Weights of a small transformer language model.
Size: width 320, vocabulary 15905.
Training: a variant of Adam for these matrices, 261M tokens.
Each number is 500 + 25 x the weight over its row's rms, rounded and kept within 0 to 999. Layers, rows and columns count from 0. Numbers have three digits each. The size before them is the row's rms in percent of the matrix's.

# q: layer 5 attention query, 320x320, rms 0.0597, rows 99-118, columns 192-255
# k: layer 5 attention key, 320x320, rms 0.0591, rows 99-118, columns 192-255
q99 094:559540477486515524533495467538479498481541478484468487470511490464511488491483495477533514514483498476469473493456507532512471500484506497502470505497535461493503485511503508499514516509441505
k99 094:499459500516490500473522449476505499482509516496478493531458503498418502505475493525513492523570493454494524488445520530507486487488501487557516479504472471485503516513501507471497521515511527
q100 107:474493509471455472509461525503495492476530478533484506490496521507489516448525506467520550513507499530492539499490526521483537525535504495470523545494522536542498467480490499503493465516524498
k100 104:532532534507471471531486546457508481485486449482515494502478468497494546511489498509461506469532545485503493485494486521482502491511455522496507506497532504522489509519452514513483485490471470
q101 096:520481520516464481483512492504519516541518509486491545496491488489502508476494467469556523504502504525503486528452529540489539470507519537486516479510502486494506506477476458508513463512522478
k101 090:496534531528484468489464462491487525485497508485505469456452500455519518514458504483495508493563564491492521491438499500494484474501471540515476481526510485508552523520492517524498456457517492
q102 098:539470485507538503525495504497502508459457492497507454551515510492478479495504524502502504497523514504523525547490528479509551522508531523548483518518571510522488514533496477509462502534502538
k102 107:511482467436522517454515502480460511492532494538463544509489506532514548533536454515501450459510454530528458552509522543491479478462532463527496489522505515491516542485478512455528529481478498
q103 095:469499462501524477462489491545451496541488510478481500481521502509536506499531449512521533499479495528495471514521468490500478479515501509544494516526543428542499517464530488506499469554498467
k103 098:509442557490537504497521481501497494507495403534528531497509488439452486471490503468498486495524503481479526475514512486522517474485456492517538514481472545489505521509487492502487479515482484
q104 091:508540445511505531513519492511478542456523461505488526459504510489473521502463501520500512510495500452488499532523446477532475495511504518459471513518486468506522501511533546537494518442482528
k104 102:507504515503436485523550543513552501484500506469553501523555513492504518522455471459471497491526506500470511511513502464506532501526531483491508473519493531476493515513528506447503509547541511
q105 092:497486495514511454490528481490487511537494483518465512516522542454507490517487494463503502510521498513463471511500483539537522504519499485488506506493507515494479502505511550469493487539525520
k105 094:491546480512476486482524495516497530532510555499473500522502533510516486454539459471543493491521450459464506528496477504515476470430461477537508520476481489521497509484520475479492496489440530
q106 094:501462486515473455483508525446544476510467532525494487490555502518551510504469549477538472492505519495498550501512484469500486508497496502492474490489456539493490524537533486518507567524502471
k106 094:525524464470509462480451489520468536487493505509484487497498505503510498502544493532524468522493457484522477487490459538477485465502483485510516523435469498507502479496512499525490521471507468
q107 104:425484557497477467481545492522511512515528513491520508480477483512512519518501540468521459503485493533463524471475528495524495523521473528494457503476435512492537485511497510474500494492491520
k107 101:461468489501479488514493460489560497498471479478522423481549509481519468524454534479493509513489523478512487474518510474491511537491490544472476480495470489458486459499521537527460507477502479
q108 105:497464480529495451480540505500525492505474488484536496504516486469497513499521507503505508456510492504494514485493475472493476451530500541543487454475472514529566494563513493560501533539499485
k108 092:525445520492518536499458481504513550506543422481473515489530473487537479524478528494471440472494492467470527514469504495537494520483492512519472507505476524472526518509514535495498457470491461
q109 101:478551517477504505541494494500505486494459488481470507469502479501532496538479521478560514508529506494515514536513500499499482488510509476475500475543580487496466513491509510493492499520485515
k109 099:494555533509469474498529502508489480483511532505522499513456467478462494494513501453480462508496494461502488449532505506512464483467496502527528461491486509484509521532540489509483522492494513
q110 094:509506503522528516523493430535503485465493460493519486533501540468473496534478449507496481478521465524472485493507514490486497498528504510444476466512511480492519525470496503480530522509461519
k110 097:511456457532457558497526502501449539521479500470500549487510431456464485506503489508457468455537506476497488492461486520524483507449473506477487514515473501533494499506480507507547498466479495
q111 104:462498471498490495503479500491538529502517508457485545455468527562516490537492497487499496487515490484485453472504486511465537487500463515492507494496495450526486493488523480469481488489478476
k111 101:446507542483516507537465486468524503473501480479486534496529534499468450449463547461526542510486489489479494481530526512531524513495485508456515511468499477516507487456497490500501432489500479
q112 092:484498450513483480474427487495491491514497477493462521498454506482522478458530463510516466489508485444519490448552528482495503474483513534514432493531502426528514493461498486516501526492539522
k112 097:517494563458507536539478496533528488512488456535493506472513462512497480481454516477473484505518484472504495501495496510504503462516531509448490495500506517506486550491536516488515465509507461
q113 099:507460525503508448513455517495492492489445543463489522471532472518551443506544552445539506509504566504491485538485534510523466488476499515527500489489509485491510500479495455518547474519489509
k113 090:507497561518520525509514474488515457460501508514501503503468526513524493519479529531502533494499535528522508533516513521520499498475452519508486497519496427456478513453555546492524473513491519
q114 097:534476430515511505486521491480468498502485472498460401520477512503533506484534477517503500542481482515498519526496544492510452508510501522511531487492496477528476510475472490494479497493510488
k114 097:489480478500511510505441532502488453524469503494507471511510512487505505507516486515509477503486537554497514533510512494495559472518492493487522424528534526483499462470529505516507498498442503
q115 098:487497503503551477502529477476520461510495516521505538484515476485541505488526497524507465476490482480461479479545495488559507522425492515522492499489467477509514490525535510529476517497492502
k115 095:492484505472496506485549477523506506546474493477517503542526508485516510453489520483490492529506500462490470507518473466473505560498536522505484482487490501498488507505536523474477512533514501
q116 094:493519494482543527491531506507458498487487467520483460513535520471486499501521501522497529478516461538494507509497514533509564465540524518501490515476494535518533506497538525499446496511463513
k116 092:499478501521469481517548510535498551537514511494480481480536494538514506477543500516549510506527510472453515504471524501526506520457464492525520532494467506503455525485454461510496442512492498
q117 112:499513544459509480517500520507469503487478478485460539496488510527520546497541518482491518508526522525496519498521483503462515489477486488525541504511539496491485528522477487500503502525542498
k117 099:474499523484542528500494481456471448492525473505490521512458500532499478485510491491514506503479468505507494536543477512499496495511511515489542502508517464467535500488506480527533511539566485
q118 091:463502510473520493540500454468491470524483494493480482477494456416490488492495533456534538517466466490496518515464543507544496500477505451481456534479503517486524505483488505483549459569486505
k118 090:500497481505443521497573476483487545486530505459539474520469500482513500477458505494487496467481508457486504507500483493522467504463478519503486509506471497505488518473560495464513490485499466